From a checkpoint of a small transformer trained on Wikipedia.
Architecture: RMSNorm before each block, no biases in attention or MLP.
Each number is 128 + 24 x the weight over its row's rms, rounded and kept within 0 to 255. Layers, rows and columns count from 0. Numbers have three digits each. The size before them is the row's rms in percent of the matrix's.

# layer 5 MLP down, 640x3200, rms 0.0327, rows 533-602, columns 400-599
099:136112117100092141103118086116181109119092102157120135142123151156116085146145141103135137125134156096169120154131168107135126133094122143136126176154170148142074152102117094159062115171109126117141132121181158167122177134114146124083143126179135155149124114088153156156109172092147107176141124084111097105105217099109146110149086120084118134133107112113128126144104134118094117138155151084184154109120124088130152160116155165157138102114136107138162129102130124112115116116125086189085097113092145147125143126173145167167125135158137138123095099101120131135131128109123115134090114135117125118085121
100:098115088096135126138112120137137163127127130172157135167101165177155161140133059126144116107140086169085142152092148147174132072120189115147111130123126112106120081144100091152099134134147133131129137111121117138123122131137098161110101115110106087092146165137154151206124086107148137107092109129167134150174095202155113122127121129191160130125164131142105096120135130149137090104114150126132107140124115099139123094159132158098133111162126157113097121154118138179122098119126135134119147083115120140145073126162142133096130154135116150144131110117095139064158130144179095110090123119147144172107088
101:131157088143131119135098146124121138108107118140136117131127117117091132082154134122135145131128125101118156100113121159169110113148162108124124130140151114149147142123136151137155128129124126134128143151089096124098171169133134122128119144130109132089172096126160146117131131083152095104122119071100125121119113117135114138165156134144145151159037172165120105115149163128103120139126111154107113126120116127150087074119116127152145074130111154132117121093119131133139117125125122116105078097122133125085094113118084111148130093096147109105099174160138102132146201153130087125129152117087135117112091
130:135139143129129134159138105156144136158159151094098164129144162122110112143158127174106115109114116181121127108126126171101131100149120091142152137137144151124137093126160147162131128163157168138136118054135106111137159125147125138019130162124091124127088139146124152122091137131147109115142142136151058124107080130164137133150181120126142142164150121108119145146161149128114122115076125113116109125135120107042119125136086112116142130119089117115137124126121148157139170139120130104117108112091079158143184159131122163117104140144125111119098188128151133105156150122116121116135113117187073153104123
108:138133130151120131085113130177117120141085158130092089127154118095128192104089109122124110139155130151141122143117149163107136117121124106099109097153135164143161097111139125108102127137129143121140147071147102146114169125081135126184151133160121130095125150128162136111085106113122128147077138133156131087092136136113166174109117154097130133143068168119116121130131188131134123117150132162130137083176162175093104110137106100129091104108144149144170140096149100121125116133177074124165119092140134104130131155131150132153142123145139142137134078143157130126123133113083080161118137107096146108102182
099:101146105128129106188155130127120134140158107123103091110168094137131103154086118151148119123164124134136169124085155118152129133145106126124175088135138130138115138141160150100129121114160126100132164123117121124159132084131099168100198134100166137124108156120148150171134146142114122123094162155168115143134114137158125131136105189112146138129091100095143124084120139141102117068111140120129102116153115146121126124115094140141141138106096122116142105119142098135110153144095129134137096172153117144128163155148124167099104134153099145156130103132140155127102085125165125114107154128159146107124120
100:145115129160146142111100141126134112117162135101129124099144175170123174156141138144111134169174096130125112150101098095183120119119142133179123133170122191128081142114169172117118099169097180124153105149130137132113135136113086141105146157136122122145132127121130127144151135120131115095074118153108108159126124132115143094146128105107138134134127096124136134155117170156075107112180142131078139131099106118104117139131130144108123103104114153122101163128143128124132134150148122142057142134123096167084124096157130115142138151172118127103127094166122129107156104153152106107134099112162128146125131
102:111110171115146117141157123136090128164140086136145143130130151144175119088140100120121142077128145127110159109157130116131128117129149151116123151122132113106132121137083130105133076105124116097118098093090136102175068102131153153161128167162131123129109048117088120102111105093094078139093131125122124125145128147099120102123142128141152096145105084119162132122108123137146152085114091108059174112123114109100147128105098115166105101101105128153117107127116115112151141140106144123099094134157162114136120147145114134134150110152106092123137152144088103150110135102116102119106137117189144111134152
098:142122098167077159150069128152104101145198127107123185126159114080096166142095129143134162202098119113102142125137148087112116123141083150145111123126097140120172139158157106110104128119083099149106163087176127182132148099103166132104169133151095071118142126142119148092120113133143151114148136143125111148188146146113104132102110107136088089147149114124108112112107090131103121159113111136117137103068110121112139102121073144111122129152124114168123153126147113099149125118149151108145107064122162105140121171138117162098121138129159117149131159115146131162144124144067150100111143158151163078116100
102:145165159153118138087139097119161139121144144131119130105132144131102141101135101161080103097135097151110095084146148117141127112122126139129108118103153109135145164127174171078153098165129134127145168162175092108142097124136111128169147112143163160135150128156087129121129133149115155099143124147187090140117121126136109142156146110153170129124098093079116109119129080130157107131114152115100143120111135110117113097149126097163155114132123126109121094133125152132100134145110136123126163104112151099151148120128120158165163112114151082083160109170083111133115130125118115180126136160111166138171140
099:076125132154129076170151109143121121108115164135130148153084132130141089131102135175156128122130102143125107121105065125100099126137130146102146135137149082152129131151187097163126096170170127101083169158045134160136141150146124151099082123120084108116065125145147157154118142097107141145125091110121139156105143141109123107120127089148128138113126158133107145125094136104103129167161130116112134133127155125102133152122101089135083140135166116159130124093142106156150114163152134124150082112135148135137133163147140173144144202136097098160113085109111040126090182141109147153131162136129145142153096
098:139109150119167138091147107134155137119137129118123119121154114145128110107147151142154147133103157114133141124106112129131112163102130098138150132145122141148079148122127141142115124100089143116084144106119086112148164126138117140122092159097120109120147135130116133120136129118167129147112126127141178140147149139138156138112107176138133109091115123082144121140124108137134076120115116125138083116110130145112142153168112150151130123148113151106099158149116121158124111113127152122130104136136110149142106175121157161152122120111090144181110151131148180116149121111139120123115159159127129159125141
097:148074132132107120123132175091132135126079131145153122154100131137105125142120148127151095136135077105156130135141110149148143143137096134108206142095112080146137146113167145132135137148127169134064126142114129125146150143153137108142128137154190114139127115176097144148105122099141147123174135131122123142130087174109122130154127112118159106073118169154119131131139128137159095103133123134125132146120140106129148188135157111167112119120119130149122133092095125140169136134146139172123128088129130182129128136121110109115140158132151125138099145158160133112098095131117149162120135117129123070092109
099:117124112131130142151102148124127106152103115173124146127158121127148126118158112126109113109136114118103136098139167118150114120111083140131123100172133115124112192100157131122122169106138132100110144135114080096129134148112119153103105131077126173085149138117148119123148112110118115060125120157153093123149139107160136163162126165134165110139156091145146138140117119162121164160132103114102158117132097102111099069154131109128134086102097104135151127081145128113105126125101127112155119096089144172128120106142111121138153153164137110149144113097109106128162107124132148112113088156130130108122115
096:154126135107115144115147103127145129161148129132135135142111121100117103133123139177121104127171147117114108110107100119127122136153135127119145124129147135100124141115106114105180113143136129117140176095138115117114184102117104147120093137136111133156110104160085158159150122080134109133132125127105139124111108131114116111164120157120138186107135140142107104136100184115133114091101109074113112121169118120169150112127128150099125105098147100147152141162121164141120131137106108106197175159182102099128134116134154141088108063102164132137108101096142171155112129107114146128132146086126124127154139
100:115113134128121162139138144142117180161088119155111122161124104125131107081122139149071096114140140101147127130114111129105098125136129156127121137134109145075114128161089116121133170123100187116150144134127104098121102146114097130161164115130080121112130139153120107118091120135123087146122120112144145146113105097136112127112156111153110142121126120098082148154085133129113118123090109158132117129065147129132103129075114094130145071160144137109140106113118123125129175138118134139130166113125113138142133109137128154151150103140108133169116101061142104170167097177087105103156120131131140068124130
100:125149072162115146126097083170160105153142153109128105102133143098178113130082084123124165138136132138134170101161161103134118134101157113171135111144102108160129142144142124060076169094118150099104156113104149133092087115117125127118110108150111183121120139125150142145117149122174099099135131133177135155156115115118141116137160107093128100112158176158121121128090110123095100150134133105128163131082113146133137098121113177106095108127089136134126100114159151125126151133128124125173131140114144123119119111097109110144134132135172134160158150117098146170134108101149131122098157115170125144132145
098:105105096052132098139140120114173115082109132159119082149144184131152129084094161150164122138140113161163088118123122119138086132091107186134131115122138084127134113167146135127138097119164122161114125114119166153126147083143119109133095161125140182151161130147109138116182131156134113138141137211136123112108109121156128151157145070178146173112119120135085122129133129148139089113117101110097101131124145159106141179159150117120169115117145135120149111103130141159120124122121104117091124102152151150095085084150138102136109085140122108119131150145143043120143122130094133095113167097083170132122162
098:105099139118174126124189094123134114108142111091101145059151126117141076084137112101116119131137121137119103162112114120125178140183135118140141127158107105138093177128113103111085138198153150080107106139154180135100125120147137141108132154112124099158124132135130124092139096117156174164143122139149118163139165108115119142120134080129182125131115124114109112144114113146114130155085128109126163133134135146132114155106080120111115107132156156145103112114144115088140137156141127178132145142154107106115118155131091135099152130140166142132124183183142096164107160125126114100144156095127160091142161
099:140125136149132147116137084130129131131157148172124144141132116151116134125102132157170130147123128137134125176127141111134153129160135154133114130140180116095133162138130090167167155133099133138097129118146130132149172137118169119171166134175125134117136117100087185099197112140086154122103132151140176135096106129143100173126102117130151059151135176090129141151141118140150128146094148130113128107140138179117109125106142117112109122093110142130120131156065114094121096116118157098118133141131096144131183112108161137120149137144085142109123117110151133137081066124129151130154092123132138103123177
102:134133169109089136148198130118133123138131157134126079127147108118168105132130125121162149144091110110137082129152070115108124131155075114153091120188149112135145153168137140099104147128152127125089135109168114103152114144142107118127173047074124136137162114122126097110154185129136161167121135084141108127103150171109143114095163082165136125099102097125103145102152161191167200150143147132099123146113142117105136112116146149124136149116125143093110108111149112164131085114103135166151132124103157140109159106107140149085108168145112124113112144161090140132119144094104129118172148134131169135126104
100:086127143127147175167149148146125063126148167065120149152120129117134107162120173150166124105127111119124136142132138130132145127130131151140133131125153146153168088142142105146140133147088099090113107153083157140167166121162158080122153116076092107206169146142157135126140088107124168136094123170098099133163108142112143163149123118123121131131131150150106113135135128103157163089115183128130105107130120108086124141101157096141135128147152108157111140103129116137127117135097128095163109149137102089130161073088150119176135156139085114129133157129164099186110136128120104090127100137092110125125091
099:129108149156102147146159171117163108131076112154121139106158128123111122148109174128109133100173126148142097129144138096147156170115097164138108100146118165156172121157142095117140136082127183135117093097123112133150136130097148117181100104138163101105168111101143131080150144076113110132126133094173081164146128150151127147160088117136119144083121139128147122135131102087126169127098111151132101137131153134136097185139108136130123149114097133102134108124166102113127107126136136121110110163102097117123136122139167074155115113139129104157157152133158101137153144106154091116127130130097130109119121
099:124142106091161135094120153101122152142119085142191129148149137105156110101182144134156133091139128130100101112125154093097161113115112143123178119088133147147085129133132113125142124136103104120141138119105096097097132096091148152058152195110149086074159087146140136149120144118126088104135172070121140113143181113106130088116133121195179142110087110139097124112126123173151136166110132120133107117112124127087116113088106156142135142133105116133152163129143140121116130085117112140117174155116120154148120167113100113112125141096096148189126127158118133105165110104089133121094119127101131142129092
098:131153131110140121099095111136129143140122101135159118118095122139153114136125141101097189168152151166098137152118079127097122130118118108088148111114129156105119147159107172083134121155135142144124099135119115138099133108088097151168134127091099159124137104104128101144172156126133148120118122080091157114142135108129146140169149082137120108143135144134108137098133144112112120185093108142073128148138142092125153122127130122139132139138145140123117085169156143134156082170117128122113103152137143092173101110149135137130108124116131142089113098123098134101166129132145138114070149148109097112117162
099:149123175137096137112106147114140141156131142135137138080087161124080118153136125099149147121125186095092140101149109164155122096143106138140075162162111134128112134116145139114166123110135108186129145097144140147156146117118117121149105128120106172160089098130126144104085151156153107155150112090155147135119120145133138138133156134153103142160120167115155108132094129078108059151111170184073121192136108132135114123147114157130125136110140130117148138120148125118093089140108115114124148127168099138106145079161103070187125127107147124143080116144131152138111137122142128160137122093125141106106147
098:150145119125132144139109100143143115146135133111103149096121088134103080120080139117109122161135139115140107089121157168130106123129101127129144145110092123103117133111165111120152134165141120134180086173102115153146147146138137157097179156116153157115113181102126103104123114101109128147126051103131165126145087110125116133114146152131133113129101106164083110112126184149152161161120136118141075137089141092134109122106126159132132127087147142133118106142116067149154119140118137116103153145146125123108136125129122108120157083174109155133178130108158109118116112120107104110146109116100101162128119
101:110129113074116144117130185130133169120146126115122154100143129107155170118104132145101100105152132128118100100096189144144114134152142111145162164113121148113089157137111154122107109133142123123153140084124142104109169125126098150133092125176158124144111137129108116120128173137161117111119146142133137117108148136077133120124110145120104123169147096136161143110129152133168130136126106093144113124135124137176136114122127131120078121123107135100069122138120112123057168132126116097125131157162142142106109125170132111153145161132112145191171111149120133132146143104127138117092114157088142122112065
102:119108092132131086138123117105146170119085113143158132129161095106167102078138174125080150183123130132133125108156077092109108135129146135124171151111125154140169090129134127143086104137124149146065123148155115120141139145142111118147099149116154143129133171140085178143099097120177155109132121122158135163126131168144138139126117110156151098158136081120160137103127114178110152157159142151120103096121135154138126149163129110169090110151172112133134123185140149154123115112076132112132141109117097103139123119118125083121152112137127141105069112105124110088110142095109136150116132117109150159150110
100:166138143116118118111124158185116076128161111198159132104119139133130137100106105121101086109093078127150089126089127094135157148100126112149183150138119094152110147112114167139128117161130152103174136122190152129119151120122139118109117106126131100134131147111134131094129116132123108139157131132147090134190114165157146149085093115122121099118143170118106143136186167143119185141121162155162162105139127173104156192131145111108130123105120116130142124169082174135095138118155085144126133150178104151178147101154132124187122113096149090120165128147173144148135099138097142120123098128157142116141155
097:097129143099136105163168085091106100121132108149144162116117113158089151140129115120131128203087146125124080193146134142165126093121101113112117077116155157112123177161116097131144144156110167129156116094071126121108141129147076148147121127128127099139112117138135080134143130163124153126104144143105121121095159116130149123152126117118139111118112126150185100129122090140100120151109159151175159138150147135135172111091134061104118127134147117154098132103071068136071130129138129103103131122158148159090142102088156111123072141146144105164111130137119105115112102141192154134125069117150152136104140
099:116144152112154090174131166131130065122109175124108139104161076079133145146146070143166099109116109152113170118137140100110193122121128171141155138109101088114156065155129099123139091139159131105118146084117096099123128120130113082147086077072145144165129119122124164150134136143109123128119197170108130103137122107129125132085120192133124112136153130109131143130144136124117086139128131076145123115138121170131106162148141089140136133128129114180116092090169098162101119097144112149151111114103190134133160082127141137098114177114130139155122163148126157149167130119133146131124121128123074067164114
097:163133098112147139129125090118108136154138164137144084107113139155120106102112131083132138132167139142112158096122114153132117098138111102144143131145117093140162149149093142108090089143167191132130103141123147159186086137122148123081135139119126117118114124127140103149116127140191156128079116135143117098143147149100113126129130136100122152101120103109120130121127120131155185125082141071174186121131094124126129157153118142106160122113147121138128122154146092092124124110121134088134137099138122143134122127075131144129118154134139144177178105129125098130121095107128123123121141141121100151156109
099:082117142110123154121113151127179118075139095109111097163134123140159178161129094177101137150138168122119066093130127125121130097122098133134123160119153121137122108091142158152159072093128146103107113119161146125134130120147207129191183127115137177082118112091148147144111123073171107158113155101096176105139122133135141153127062171133113143114096140116149077146113144120151129079150178146169091142125128100082141127162136097124141149186109094152140141139090104113139088114118112139172152101179098119163154141085139115089175088139134108103098145105101107103144101127121123108122097120116089136154096
098:121144186103112113113094136149142145141111143146103089136117144156126142084163102122074113147121119140127114123109168103124153143122153154124148164088139156173176087189148135155128135155149175118109137154084108135108129134153119134172102149150107126170098138160120095124124095097111104071186131104146139128116123138133154133108142096147133161124063150139155092164146086152108147130149179105126157146135166113129130155145126133093108145113073130115098140088160098110142163123110142092125106134144146131128091148148157118131127125173116120124118153146105140117104147125096144127119123169139104135096132
099:133118126121148082076138099166143133145058123150152147129133096132111137129154129132108180104134129130130125138133104109115164141118146126120121152121104106132096166169171104108119106136120111092073131085133131121166096145109113118138117116135114088165114079103115132114138130160121125088099098151116115136139141150108119144141178169108124129143133105155144136114124126149142124139131129114086116100087152157151113118118176118100125150126104159120103127116127138087090130079140106142151168152120109109120134156116131171098211091108107165125154102124116127112127130130120173145161118105125148112148125
098:083150108071140127161119077144117122133138169138125146122119152097160145136137138163121141113150115114109170150127166110102108114126139095126161101103116126108129118120089121160130084148100120105096144147096131135159098090144110114131178096154137145155122102077108140132174102145163186150147127126145133121078114126101137135108111135146154118114141101140112140124123139125182124181115108165079162137108064143125141130163149053114098098145138153141138114137110115130089131103165146055113141129151125134118131127116098105124107127137099122143110110154126158119149159102124107124118158140105146140121186
100:145151119095072100079122183141154175130146115103101125139187107153130138126133110135125072132150140146142148132160147154094143147123093098108127118140090105133144155124127134157114142135096145110173132127122149157119128149122121119153082146163131140171152115123123166131116117146168122134161110149137167104085196105107135112058149124105066148123118123117156157144144125146120113110142112107100106151134156145103126163092134129129121121121142150117131075105106119123150128127113170146153123105174103128116124097120163096166104115159142128133162075116180179125103136164110108111116122132165131103165115
101:135161140129116138116111135086075131116136117124135145138118135143135124072087119156169105102131111144135131113119135111102119145157130120111144125105104098144134097129094119171109147152146126122143116149193106110090095134121102138177169137137129163152142100125149155175124156104137163143172160110119142157060131117114126124155147151136121140148073114113158128120155092151158072116129162147164084163129169139130106102099143155119167129111126115114140122119106097092173156169087147112154148122080100116148100171134102137160123155136172126134112174131119154145093122105143172169142108168111177157123134
096:119132082130118115144120116137166118135123123125129120172125132131111146137147106131115122188072145094145138165101160136100106110113133114135107138137169110123158161131118083129153183114116143110142131141173131153161066139129163138146158114147139126124126158128129128156078131084133115162111137122094124118151149134154102131132166138140114117131149139139128124083143141194121114136151108152151165118107116117122153149108133135178078139117119153085145101123100174102108147191134173103139120107138104124116148163119138091124117160115159134183124112134134141120119137142116161112132133162134135146098159
098:133131076146135105146138141127099169105153137151155110160099152120103181111095130119153161098123119135136107088156112166119166119110137164126176132122143123136147169118141127145142126172166116126139125130098148142093167095140104096117069107137102140170120107122118099144176061070164146162141123109056129172083138109152125137136154075122100137117124148095107125127127149107083116144097152120187145154121120123190145134091081127096138108082139149164104143124128091132126129145116119142117106116176121166122157157094119148141127124128133103133142141090100087141094101108128138159123131112141164145181146
097:168104097107118137150115117138158084088123109170126100162134099162132126130140167171106147148133115097131138146097151105142153155122137118132122096134115149095149126155054146142111099155155102122176120120135136170117142131093112153086129132129162128119087136121133112145093160137105095118162168102132140125150131136129106143121111129132122107152114115129116169143154148134078091118111150133151157132126098127205151146098113148150154105130132148148091114088092147108109145160098151132125078095153099123105154158120080151119119161108120125106128141173113143147143104141159119097183155172122169091124122
100:077114153093099170087130080130165116117090094170152112139116094143122125092124121075106129125156140137112138145097116147110133130118104127085104125142133111145112116101110156140124131122131140190136143138143209117100118131132073137104079127133133157130138127081117119135088104109174110178137134109111144054138153176132111108135171160155156125105099090116135147120083169164112125143065118114139103149158145120134121116136121142115145113129137116134143126145137168118099165152129120161134121125070128148103139178142066146077157125150128111126145145160055148132113172141121102130125137082129100122107137
100:116168114088124164143104108081127132133111090102084083096109139106166131128094132145150118104147122126164150162125153174100143127177124167085115180140066084145128178129120135118122096131132118162083147112131155155169134117155133124161135102127128143112097109107144084132109138124156172148113140114150152161145099165120129093130136148138135126123169140137135125153180128127122134087119143129100107128119123109127161157142158057124114157103147120077125134145155117121106141117125150130143167128067092130150113111104106113137115144120167126160121111143129155125110107134091117147104148118104135120114142
096:166144095162128144123098120161137107119108144114113070108141109104127108143143136144147092122131128171146099130101125122114126103115122161118096142115164112125089150105134152119140146101085116122125122161098151160091097132143111151147184111125096146112138144165108150112076141137122121170114068101086130149113106092132144177172126125104151113119131116098143120128149123128163117147133134143137135128094132159109110098115144123121120091091146157130175100136118125143163101140150136161129144089076190134141185150170135112159104109133131109120117140095144113135112097127144171121166161156128124099142121
101:132137150139130128097170109110082099156090103114128151106122160118095120127109116084166141133128121107139148135195154168131110138148105126121165091151170133136113130122167119130171140140123106117122133130088174137153187148139142123111137149137132151110138200088148140148148140151119151143142121141148139127116137175177136122122131165131155108122104159160112152147174114145178212103165113115120070096097117114145126165124119128129144113098088114138142107080121160150108137081168126132151173181178105081095181145088168125174120124150120142091127105106117150147158127180173130117111144108111102109117132
098:135124124119122118133145123117088129088084124148171132143147103080120127147107132120114115172081146160116113102152077116090095125098171078160132116119170174113194167102110156173127088136164119147103120131118085133137114122130127106122138117144118120141139098135169125137127123124142119144052130148123125074138124138144104171143134119100111152122171117120112134162092117097112153152162146096152161096102084126109117094107142094129111108155109142123149121143129135114146152109121158135109164177092137121141113127086172151142115102161132130078140141089126155117137151153150171124114129151142115142113157
100:132110128095127167151095150137144151153120133130111200107118131128130148148160139134113123155092109119181097174106112111121161150132147133104152171124110100133148170147116175136140097161113075122132142117165145115160155105135167099153136182102135141154115145146144136117154129124106099144152109123148110113133042135079131137176137125134117138136119132152110156150160136122138123167129140154110111127083131156169117108188132113098182113110127143127159072122090094146099137101114161109142147099147147151114101109132135153132151126118168135064146130081146132119096134132179128122153166127158110147128113
099:170127147125071121094088163117116105071144135141127128120146126125121139151121137116146190142100102164120135176159144136153119134107128096105137142094139128098107120125137126103159100133080152093073140110120118189149103135134096126093140129164154124144116147123148116146131132110141124126117107180116126133147098094131103111077118141085119120133149128114170153090091108130138114169135125180103121110124139118119134136171126142128093138131164119104113125126146143090151152090116127107147134162130123154162111060129127120149148116143136136114169122144079144125150175115130122110137122164151119166138128
101:139093131118168105114160129120112129112126115143088115154131146088148211125153131080139112154115149123117113105113128147129135111120110143100081143098128146138166096125125146134073111141112132117142106090180155164121085147120118146150140093108140118117148080125120068120118104128113130092163131147134091148096168099126107118102132141094142148093124126148127061119144094133056152128095118132110123145114130126140131139124141159132139095105142136120142124153109136146138155112069112158114150147064099121098159103141154161136132165102153152170136089131094103141144095086126155123122139109181099095135164
101:149109112141157086145124132120094168115145116061123116122111128151128138129123142134149113084092102127149128123109087107144140134090181073104126135125120147116139100158116139109167134147082091152124166126111104118106186124146133142132139096098149114134112136109154156138100131059142148130100151133121120123105148144131114150115155137145112175122124148125110145140178132118097149094134128132129126113128139152092125098113108127126129113181151141139110149121158116117122167122111136143099117125096142155146138170154100115127101090117143175144122141152082120127178190104133143104148181165106132110119152
102:114122135146171113151126171126116101151114135107111124130116152096107160144152153141168085136101128136166105144101091167102110128095131139175161140146139098104096090124146093146136080095083133163099139112109120160176137088122154134068149133117110138119114103153134153126120095171125178191143152137152146167123108122110104131119139125132145148139092152097137112142167181128147155118091114183168168134142091140156157146133151137140141138113133116090152137116140139124166138110121118119135142127120131129094131082169120138119087156118142166163136115116186152123123133099136107133123150151109133084151135
098:102110122145112106122103153153114138123133111122166178107119143123101161110144126125166108147154125165139142133151123105129126143126154175144132126090127129124121104118096143085133117098088129135125139107103103097116147167126177108150131098129098132112174156134094075114129137063105159155135134137140129125114094114149127178080125083135138122128115118119094115138145158155141159147114153089139130095110120124113119121112160128145144107161145080120083112106122116170137136129153071107139126122106117153111160143133128097156113117165121136141114114122091158159115121136127124138121165104143147147111068
101:151137117159094136133128065151157125155133090150160117166161128070146171093133150119110129128122102092125169114154096122166138152121106119105108110159108113110146091122130139157106092099158142106153144161101120187144133116120144143160106145119099121137113144158140107110100091132115095135137076173135137128129142162126142156150127117133152119143124103118110114134139161134108161095135112098172117117130185145136132141130135122128088126109133147147116172127104144156155130150130148115126125158091123175128116166119135142119175125135153123109097162107132171129147130132142131096144129169098137088135083
097:173112159142129117154115147150104147146127129144122141139126114152082125103116131134163090148114104151121145149146105122125123127160105143126110113100128119155109143108119090140125154105115134147042160121157163103129114142139122152161098147130115145088153148089093144127108115129119120093139096115118158167097077125163087129134114160113117148177105158109106143123127151139166096146143108154174143149110123113168149136136140126093119107119097126163160139132135111117161136120152134169124131137161106116133145124141144118130155144155113132154129112081159153112129082147112132095138135146135115127137147
100:089157191133114140138158126127152111086147163160144101133117140095071105152120133126118133110111126130143088120098142202106130135114160123137118154119137114141134147140163131155132142159144129161131146157134150110152113109134159172104107152144108112107169118132094150157116131121100095119098133117136130153196101153136129174098143103131123172140134132111127146129124119133144161126125152163149115119086144117134103138112121091118106175121091126125123138104085082124112104131109134148132103133152147093102102141146109165114140107115161133125124139141115105152169136142162150148171136112144116105127104
100:152161123117100125142102161092111134131121135133131103106119155147144093085148157136076129100119124143122135139134128094123169142109133142125135155132118104154069077110121141145103105140095137127114132134124117133183125132135116075117155096154135179147084127152170116132109151088158168110131129095138119155127124126153144149130137109128148132149137157146118151133110096163127140152121143173116107121099172110156136156131171142163141138173154125148085089159127151168137145113149100160152098065140119129150136143158131140157145096097152113164107118090151141112166168132164155128148132159144153179150113
098:144132147112141150131134116140140148158158131140129158143191102150106115124135122158152112124112135168135169089163155090110134140129167102120152094133110133132118137171133116134140148083115124077128198152154121124118137141114162157154156158146130106132123148134103136123102117150129145101130119118108132098097105147194147075141122120135118118192132112173160170123138093170117133073108122168183101119109137135141139117111136161122127150131143110119096189148095145095109146129141131129165170112114124107186141118108106151182136114118135142143152102139149148101137091095145127128124127141118136128163081
100:091116145170143111137150091123150120118102071143138130098145155126117100123138084124127164134114117150153135118140136104171109106129113124069162080125107157121125135135109112100158143146100135144197125119115106132095148136122122138114135133135159128136163159117132123132112115173143159136094140132145137128053115128132127121153135144108105114147148167097142157159073075152180179151100171111108136127113151092121110094140130126157116123133144143153126183106085148117138104104143061152132115129112154080100140117141139117160106127134142104087119157104098100143105126088121125117119128105107182121158157
115:142138136098127108142091146122137132196120171090164141115147136117157108145120121114121139106145127111121108120139141137127126132130171168128116114167108122115166123136122197086110106136170108133112144102108146125153158131158131114117125135156106128117110165141136110071138126159101114145169124139149123127152122134114141115149113109144123152134173108124128130111111116127118128131134150131123133157113139090133127138100143119146148094166140129089110123148152122102109142065141202102113145129156128132140158118100107104140124142136179110131136123118134123134109178088091127124118109149126140093150172
101:097084129105116144121121146128125189096067139083133163151112115144125124122120150078122140092119105085121142107164107156140163144141118154135112138143116117174164132091153152128130119142101129124140135135171129073138122139096150163111134156122121124165151111078117137089109146120114160138123137090101147118150137059113120150098150110144053143126136132093121128092143093077134056102148094133163125126096118176133118152159098110143172125185121120098082146141144115128163126134155132144110137113146128096132123140139140117113119111116123116170133141102138167111105106128158125139117159153142138108165120
099:125123144130097096113135157112199144144159102115132149118102113090138143133133166126131116142121129120120168090133131109125132123153109102126123098129127129168120110161129123103157167161134168084122116116108166100141109133136144108145125120125125117122120131124109122094109154102108142107105131173105121140104147136095128125093134101103123080164083120151108167119129132143154139134105122086120100065144118119077108133128152124113094128093136157125125100134111103121113147122105124147110114185122146132124136145093126106133104137166094151108118154110106137101147122153148157167120139150088113104122089
100:113140179118128111160161110124128120137118130109109128117109144125078150137144142140137140097134131092102091108094126126128118099144106155152168132084098109144194113125144155170141098077118142134165109148107151127117192160099192105137217107128095123133083083133121083122140114121140092166182116117112115139145144157126110126148104129129139095138138100114134126106136144121074164117109156130170085095109126150181094122102114151169157109133128142133149172102125113166157172113130136152184106185112117084127109126118114154105120087145158116121106118148091132128127106112092141120137157111130147122147130
096:152191173138116151114123159059107109158129126132129147129121125160146127084159147135134115103145164149143138130110114103107150147151158159105135123106154151099127119140147166107136103144124183106152133170108128129121137126091136124144097123125112100155130132102124168128130166087130092108148146156149117139130124129112167112161108094119148129106119110103166116082135109118122144102116123139095145124131125104155120146103117096132177053113108110141112107140113121134137157106088139128124122069124118109090127125128134121089127167139139143150154108158120112107075115123149122134120168048171103132094118
098:134083146124152141156118140107149151145154124127149077160087142098124156133106084138144122138158124161129133141113112122139102126119139092095134157133108109130090155094165114142108134158185138110081141142109118116124124132116114112123149120155126126106148124123116110132129076130084146094099118129127116114129114149100124153091122124122120094103155179147117156113102157128114155122151176149109096144141101164132162107144076139125118117137159122085147122137138136116120170094106176127118142114164131106150146098108103099038114103100075159159129136133152141115149091132158146179136136146142157134137104
094:144143106168125129163088138122125115150125151117128154152134110112075117152113108143128155082149122121137121132155148123142167148119153057130142102125115105114162083100137137113166163143164121121187122091122167095150137166131100121172115106147079159116108113139102124113144151082092139162157139167134099114145133139176155116118167114139135121148174139100109129148146131131144144115091132148109133102137135142112134125115168170109124147171128119145107130163163144096114120102103123127096142132079138131128140130127163104122114185115130123180141136127099113096129147136124093130129128128115131125159162
097:131152132142139126102126117125139091154167153096103176075151165074147177117139146149102168140139116112166107127094100097149119125110098148166162110168133098136119154157123072132144187099110088128104094160117081118124146163136121120156124080095116151114180122138133115121137179162134092159124115122142108118155120073101103128124102101141131140142116105155125128115098117106115103162151087134153106135127119101136106137123146126124085123147093135121147112150148119158122153148098134136134076151128104100111118112176129130091112100149110146132117148112108163165099132138143136125107142139183160124138122
098:144151094100127126094105120093148145146108116119150091113128136131110117099139097156104172100124125132125163135112085182118117110084120107084129118151123143158117151097102080154123115111130112121135129145129153124086161139193151119169147124118156122141101124127132132115146106109127114116079166169149122117155129117127112096125146108101093085136145129164136141186120156101127168112073167154123119091139110100157107127151144156122134116147142148105137061122128150159128112142147098159168136095140158131093144107104127126139133088114080128114111121075084159084101127162118105131156107128127164116084124
099:137150091161116126133153104077124121145086102126110131106100179141129103151141113142111140117144112139146089165156102142116116096093123135148141133112108148139123099143151173132103148135086082106153167172134111151088141135140100141095085163153105155125143113146157095124130092110122117151121117120127085111137122070099110124159137127115118149133135076126102121145124116086130131121178137095065123138137131145148161146114132123117100148134150098104126090136079140155134099157121148133107139122097123144130124127102112186168127171122165133158162105083111137090123130105164154146105105094122169128120120
097:124111126152130126136097102124092116125149105164141118141149131121104163100090114165167116135141135136142153129093135156085089115157124130135152142180154117107104125111108141125128152116115155159118168110076113146109147156137102121055110115121160165096144120146108127112167147137155110067135134109111102187117131121092123126153142149123118119094128113172127131133153119092138151136120156134093128106153106130117124103076097119131133122122131146143103132145124132164176128132124090119142111096139076133123121155128147158131126134148099113168126141101118127109096180159085105152132128138182136104150116